Weights of a small GPT-style language model, trained from scratch on English Wikipedia.
Size: 2 heads of 128 (1 for keys and values), vocabulary 2048.
Architecture: LayerNorm before each block, no biases in attention or MLP, tied embeddings, capped logits.
Each number is 500 + 50 x the weight over the matrix's rms, rounded and kept within 0 to 999. Layers, rows and columns count from 0. Numbers have three digits each.

# layer 10 attention query, 256x256, rms 0.0717, rows 17-50,145-177, columns 192-255
492519524541487501493510497532512521510481479535545509526532452527532484483527518486502524548537514542519435506500510521486474520510510503517515490548449532470509481503448499539503542506467483
459496563477530514456448511531480522519453506468476451526452487535491561491454473509473510503495503431494482421484512460481433521505488545494453480571448555531480512432472499505562588503448508
532535527493514457488509531502517535544467494497484525534463497546490505520538544488449519548504484545486547460514461565490493513451494507492473486569519473527538519521481484524544472470585460
496470471504460446482507560492523471550466517511539521503470557466505536523494518519470449468458489467474489530482491466440502494514503465471484479485465509485496491500546466454512492526496489
454428554457505530434518469515472453468538533489398456515492467503480526486481487512501494437460482459467505470515471405501558479493481507489436563437478585516458527465527539524524488516501505
464427473530442505573494441455493443489518565521454432484529515439488509493498526511478454362473460526482530549560530445550572411505473473578494592444508493492505506538468507522485524459473564
518469518449484501509492476522515483487525518481512513487537461501487521536515420509586489484515456473498514472462534507520483496483496486552542523512485504515488554562555471509477511472545509
494475501504507502507543419503491490450484523530460435531506498459481489497541453482574481496496444551477558489544530508520474545545437527500470475486509567513499454485523505515442530430516487
554445473465493509462480496476451526441483434520523512463480465443476494482469451539536536422533504563474519472473485504536477585469460507511521511424486504446479508572489536526502490531482510
478602600453602517526551550534509463467487496515451487548532501550458520469534483481390553575496462440532538449487478508550530517480496564493500434575476520513470439446480529506512470531498493
463568492542439507461529490435530547480490528460499548564489525546472434446500514556379489493500513533397491544535504529423461459489447470489525512484555458478540430522432477554472463519536423
479477547443540545514450512439468488495487533495447493543508480542481513484472479492542566465506419441496527461451526460459552454511469530456472486478464543514519492475547474490529518546488459
494610462517503508448509521396524545511465490480550589561457497563547473491519464496435507536545544505445430509520470540401406514467511507507539512531556534512468471452474493543529476491458505
352540411478498494528534489394513570556570486502607606597578539528527447497503475476521530457523477512437445471583518556473516467481496509409527529506520477444491549520502501483502490510499477
561551440395513642413440505534448529426504496494554449427525535466561471557567480527501392434487472522485559569547515409479447613557449508548507565517542542507505490505467569509534521431460495
512560466511523473402534468493538530514478511508505553538454544496502457502535539517446481596496531497520461533520428606450403537521547466453498488573523494453519478481446520465494431560481488
545427466468501494511499520553553496535463533516502487468560516526536504526524550517532476466477505544489550548546498474497497482583480453565507586470508451509539487537572495473498520501516486
509504495569539531526541565510516413537489520447538509484519474551559452515491470523443499567484526481534458496515495516458490497571544513534504510570535501527495492471502508538497535529483523
414530530487477495540529503482491547531520494516541544461556485498529523510523477463489533515458510520455434454587491550500523461465452531474501473504531482503514439495523501597451584491460455
434415524487435369424482498457541410498559555463449495507487503452404496518459554537523549488389520562509562436522511473579632395515467505445473490409465528515517552535523463507457498597525458
529476532453556587490563592463446458532481516430517482484404438507487460540440460447388500496488518474430455492416503445484561519457509534494525522520470587442556442437506579526564504549495513
468565497496547587497442510556472441487537488576486481569579445543434514549495468471467477547512497533476501484521474481532425477479474519523488455487462411505489525498498507526507506436512570
472430476540457528535547523527538571609505557507456510492417538504441495423514540466395517371514489478483550497452550472454479445563583440569458608513483439455571558502610525514518451502550525
514472467530497431488460492412597468510452493453594528485414485464532524506495428514537529502562450535506435544481587491520498510554526449455499512506464434510450468634427483492500470556539489
494504554482531532410514570584491524556503483510522497465576478518506504518570491437493439478514520445463502511610525467447436562511571555482515529520566415553525464483481550484524520399507440
521398476494462536522461525504569492548471480494504619542506526498496473500535613523573567554480587606449541533506470487518512522466511524497533541491457517441569488554616482482436478568494601
442470536551427504524453507418543419405492532533454490506541540447451470484455523513579544475440537633482517429586447460528587438499422546490406448454455523429475478420593516462510543585555554
518479558447491449497504542593510462499530496518430492473558491484533420580483347419447506490456444467428491497581518495534429496548432433480438493559521517466443471474511489462468636476539477
460510470460551408529505409477505481516479426490537530510454544601529468515537483463466551522481423573541493565422392495495523518537493502568505483501590513457584457519518442631440584470489452
506520442479530549431498447479411520507478467437480514415441459523559492527466431523460401558495487376546491585388418468458500481466508506492500524418559490515511513484465466581560479491475433
523507406572503540538481462529480418517471502552486451526487429523486535567484475518488489556539579463500455528524503512495421562528524500489500506487477528465481534495513503506485531560473565
560614551449598590509480575484422497407523428418464397520480603468453521528451462535514520557500470508480462431485519503476475504521470504589531470619499473580484406455439533464569434447435522
460445526478405471530500502436567605572468457454476672508450555493488478452515462549515584509417468563423491531528399594470533552430475399512517593495556371439589443567474530551483469571547486
515474449377558503552562464537528536424504462501530478468521515510400504535552496425539406546497601428531471522456435538521451547511486425533501461524425560456507519516543516493587523485443477
475518433450442536592468450478498570416560470465427449438483598497447503465539496444481400606456528512526497469545441444490453508542472515410500449438549521485438506436456467526371465526416539
563466514576557510508604564399527462560476481467450469542463528495541477521549559514451502475529485537454529412503559499455462583529461540465567513487535433557589393530492370443472543442472566
523528636434495458458532533477491411591505504554465524420510549488528432480463500580579497394511523552472481381477502577421460561590548500488515551587549489487529480557506433534550539494424509
474507533591566565434557504506437498443450548457564522517485528504447609550538547490486506432451483536498539581517611561525486475505564533516543560503486492562420531576528473434621513469424553
547488501506464569533497465513521447550471547545477518473515490470462493458446497386494553480525443428551519441481497498600463467514476507475587446522541538509437485461542503488491439447530519
539477394544484420458484650479487479527510523507560544599469486520584493461497497574456384384476619465497483544454474545531474454483576440484469543534466376561566599533592571519468520645525549
544518401444451518487532458536471422474558501496454384461541587450509505495546569372454503377506439398459517465550357480493516544466415460402481565620578454573404465385564540362480486507628591
538526446561610476433490480501439507475544479404427448471524535498486688471566482458514562604493540411505572592549511519482476498430445398457581489532603424461411537499421560479527509532453433
361469500495504463528522447591485552505525592507551591544558456538549539389532448516444467583477560507477437566567392569424447482515488527573471568519531514551602482536388454521409531481496501
474552424452585549464412342476465468488525467598483571471492453529410539532512447440534475551488568580437593512479459500434415472531503547433584438470540577496400536476399502454516566469416530
563461502572396475541475524535517586560465509493522478566450489496475508454480561608512522549512646531409475607458526467374532492532558498449499590532418460582588644481472464457464488569555484
516554457483407535420529497470444500394600540450383535442627526464514460586557504510430497586508541469462419448482454526506426499512526477521444516476517478552469537385484561479468480436588470
538512552527517503539486464518502457435533435498431341490447563449438486451435468500482469501446464459521541410522449451431466426518481532466526433494508578478407458399545513515425443521449474
437454419557413458473508451511493405552516440497509556566431390536457461534495592494601516386531478563559451571526557489580525494497492413476500520453517486485591559513533463561606498485502491
465561532471534515438507408442486519551480507509484446432493606393468496514493446420505449372474398525476398387443514543545494512455473562546348460476533529458453416484607504475576542453449551
466546546448524551526548456539557481395506410436534487537483483447603442497591495540533580524563539488438528571572391454481480510538544557543534639371517559395570578492448554514477451440441492
433402462520524413380426495462560443544423490530538540484425445525472405466504450570495590534492508539493424510442414529483480537464491403453521556505473550574581506565524593488531536489466611
511511580603519532547494594423417588540414449444514577532427591514646443450502583444485463542523508561510482592533471551463449508565432486477477558481515475537515430508505473466485458450459531
452471546527443579529413515443399523606470530501543568444418469520556481434439481527501494372445455539553494477505495471465538529544486611501485534484420496389539453571503554515504466496522456
495471560511490519485536502557530460438501520435483494544534492526466469547518443495416475476548453505481481447554532459482429505454555548553478475439513357532556459446566383420470458498543499
436407522612435450550521512518553510421411475455458545528445518490543524442499501567517480562487486467538483491557432428512482528469564411438581525574441495534481425557427490570484532489496512
384468488517467456473384487483555483548549537560622526508563416474602448459543370443498500460447576565331538466556428504504516522547527533518468491498485561479571575478432477583515586443589459
507550450494487485533452483516471509453530504541523610479385437494554448519486495503619435510527548491545393456440540544526497537509521461424524541499457458482497481491518519552491466484454445
502441520489465452503604546502557547549462572572557429465540528581535549460445475414456499393571476504549527535568500522568434417450488437568572557493450529559517415532508474436509560607565519
524511545492555441421511534530504539415486440527508623553420366549496460516488460610572423566539565362507499613430508549458505443450599472538592578519542598474505603526471557446447501542440520
458495497596389471540473398460537520490464492472454496435469503470396550561557539456560560497469442464510507587500532412484465540525489536467600502550467589515407473468519461539493472512525461
576569530405603425499421525528492551494487592535447509566597467517462472429556519433429548510513463530483596588463426540491480492489550409513443551583552475596491472493480510428507461390510538
457434535469447458406489504435446515522500488513493518490604464495542406488514501476482453394524568482495461484460431560590449566346497540405487471456435475426432474575552515502540489530389503
492584494456530467453431461513458485494466482552502493518559479497523452561475431509498455523499516542473535431442511522435491511545552511494419489474485508499500463446507537456453508515420486
477563549563492635485529422491485517514525450440507412491486503482472443529524472415497468544434463516477529393566423513554512469561473582552428505450466417532391386405504450557516474377542439
474596591449426644550604477473452570510488479539474451416515496518464452545478488446531468528427496500566474397564426558531435576537412570495531597605504441520497400458533464503448473517591510
597549550447641541550391505495438464484525518515372397517530507558498529459568523481454470524534507466437469447507507475526498520548491592493384307496617564591412459505486503400491479426683492
578511515523461457462502484521510546489505505519574527545478450434498461518437530456578453453450503486479486580438439457570472411448540546501498435488407499441432579618592528520519478456502515
# layer 10 attention key, 128x256, rms 0.0763, rows 17-49, columns 192-255
495473480468464513515591533508527526493464473491445534511495484562510462451550440477498498445506478528449550507511526452469454486503512512505516475508493549514557485510585565540535510441481495
541612475497434473473536451530567476445549497460516570554527517531497494545548504472533551557485498466540492491539484501568513477548430506511532493504475431539475577549520561497433470545524494
409567438438512569500502523451468454587469517561471458510492553534488448493532465456426485518492472489511511498529593482482458526500472452434492473512530371519438519476506483467469459511485520
564508511515532420539436487465494501493517493497543521494510468450497462536509453494540485454481557454499479480504495475542479472464492479519428505443467446455520548529494481528514546555480448
525460492462576493498566432497521502413488498497582563514491511455528541483514606478546381450528554503486485486503530490518436470500466473485495541468459498496507512515435422490490506458482564
577583530481564566445466452513442535497492466511539522460502495457486509417440505542546492542513469506537377429506426535472562553532476525497537529530468497529427535575517480485507486504585478
474484458552515588574499521497500484528512587475489475486510539481525499488445468427455418491470495477481479498483491479480418418479479489529473519473531457477506570541392459519524538497553478
513530405475468588490510524542515471480575500575578561506454537501490385496518439447405438508485492534508500477450541501516467420500489531461461494525548530549510493514561555470492527477478542
513551548549443531514470505579515516451548540461525479527438452466517511539530510480500536567514491466536471485553510544439463523458462618447534450532525547508592444490515477536454476489520536
447494526480436450459525518525503514564497459467466592542507470535493433536523544470516450452487551514507447542429491501494499498513481480543442532486575508515572398458565497518556469505477474
476589523449469469501448501487570467493521446558506561489519511483481475474496504487453549556476509539536534489474632565544499440466462458383488509490504539516481475503536501462384473527424458
551496441490490481416449466482526484432490471495496529561488495456443529473481558568567504511576534501507533511499531583515505518527559484480468503570559519508450507511537474445539438482465511
457389498505523442539551478484540479517430513480467552544494506458508510498526439501482528443481528550540552519497443474508502515502507413493500461493508596460497460477566541516523444558486538
513492577529520450460493494486576447520486525473533493490467466482495499446494587537559507463533543514514528563468461508524534405483491418570549487487463526498490564541486519377446454514512420
417453485455485396499542485452503416450501465469592501538540519510525571461460385500493530565507488526494492447420519464514506454574494572527493444574513654536555542588465470491456525419496496
493435436624498432596444574507497514451400507504537483538516439462487505522523516442437483473531499463477478455474594505473475469501436488511532512541448486468510492477576517571522428542509526
485464519437561510476517418475414523470514513608615420428496528463509576529440435457509577485505558514535499452504505423462501573551487500555483503573581507574486549478467488487447490469605506
600446444458491552470444536517500552500548531503443475448442564496473484499482498483502515513469419496481523474491514459492455520525524492450524484461525533513491491476466478546509543499563578
506473464430476432495438503504558440537448564577449566492556521431520452453555549536543513436462507530469585514487470481473502551469497485505487477569545457576460491528532493410501516511582520
548456514505426541531487435541491508537523515537524536516436494581466576514488498495530428523508527468530605408558531480491477545516505509523461483546478529457509423473565526510493466515486593
443664503463533426447551498486542554548546439509503528485529494495499463513516449432446428459462542665477536585589524568598460524476484473560532602504596422510503528480497448499485543547506502
519522537402532491492531488422439556482459497423469513485428505543550510393457445458525432499487413565495473498460501502499546525573454444559501518555501468570394487438522459482550483534453556
422492486528577457449528578517508483464466514514520548480541484491498553477538521510512522537488496485469476509568465556481524481570446458559472517441448415573477528451501432552455434484513482
535479461521481484494449510529564454511494473509461504591437590431537448455581575571490554447504557482481525517498408518491548605554474474514515466529493537484531546467571589547449499452435440
556537488440545435471526458509536477491498553506596557550473524542479492462509539531510438536501445577534599492511470506485505470484452515518462447527477494492491502405487486504548458503519417
598515473380501483437440490547483480513502473546527536516476434516518545582523525543530563548495600460509507538473512556491477506527491445425381530531526493505488523505572371549563475508577440
485494514581467506487559533500503539489547511487501583527447519558507498437482599517573513506517435442481513492527491530493491508547537587451488453539414443505439497558572484602470458478523472
594462494418497523475415488446424470422356479488555474462472432535487579559475493436482526487459521451535533512498519492501541494534484523544499442525489593599497479472589481448430374411486563
575539506499519596462501528529522519484478522539539499578435552507606494472494417495432443408469480521545612460514579511477537378476507441375446481502497546520483470470523486440524437490498435
534495571506516429448509524470497518454546470423506504531441449470559503460517519478445567531529554465428447509506422501506494578551529486532581447519517520550510461409548495515507486455456503
549558522467552487483474490512460539483554454455505478421470510578495513558444553492587480559521501567601507458467480427415540448503511565494459523532495469537458513550388464498523477517584420
538402451558507527499552434519518498507431525525504506493476562491422494517519505545530459523446493438605502513553535514516514549411524518588489614463464552501465577482637466497478533465471481
493477504450579463543411516527510493487485530507440514464527571477350567493464529493525569496498452455463522441482525495381521481408457388514463680483540464542595493480565466469589478491499481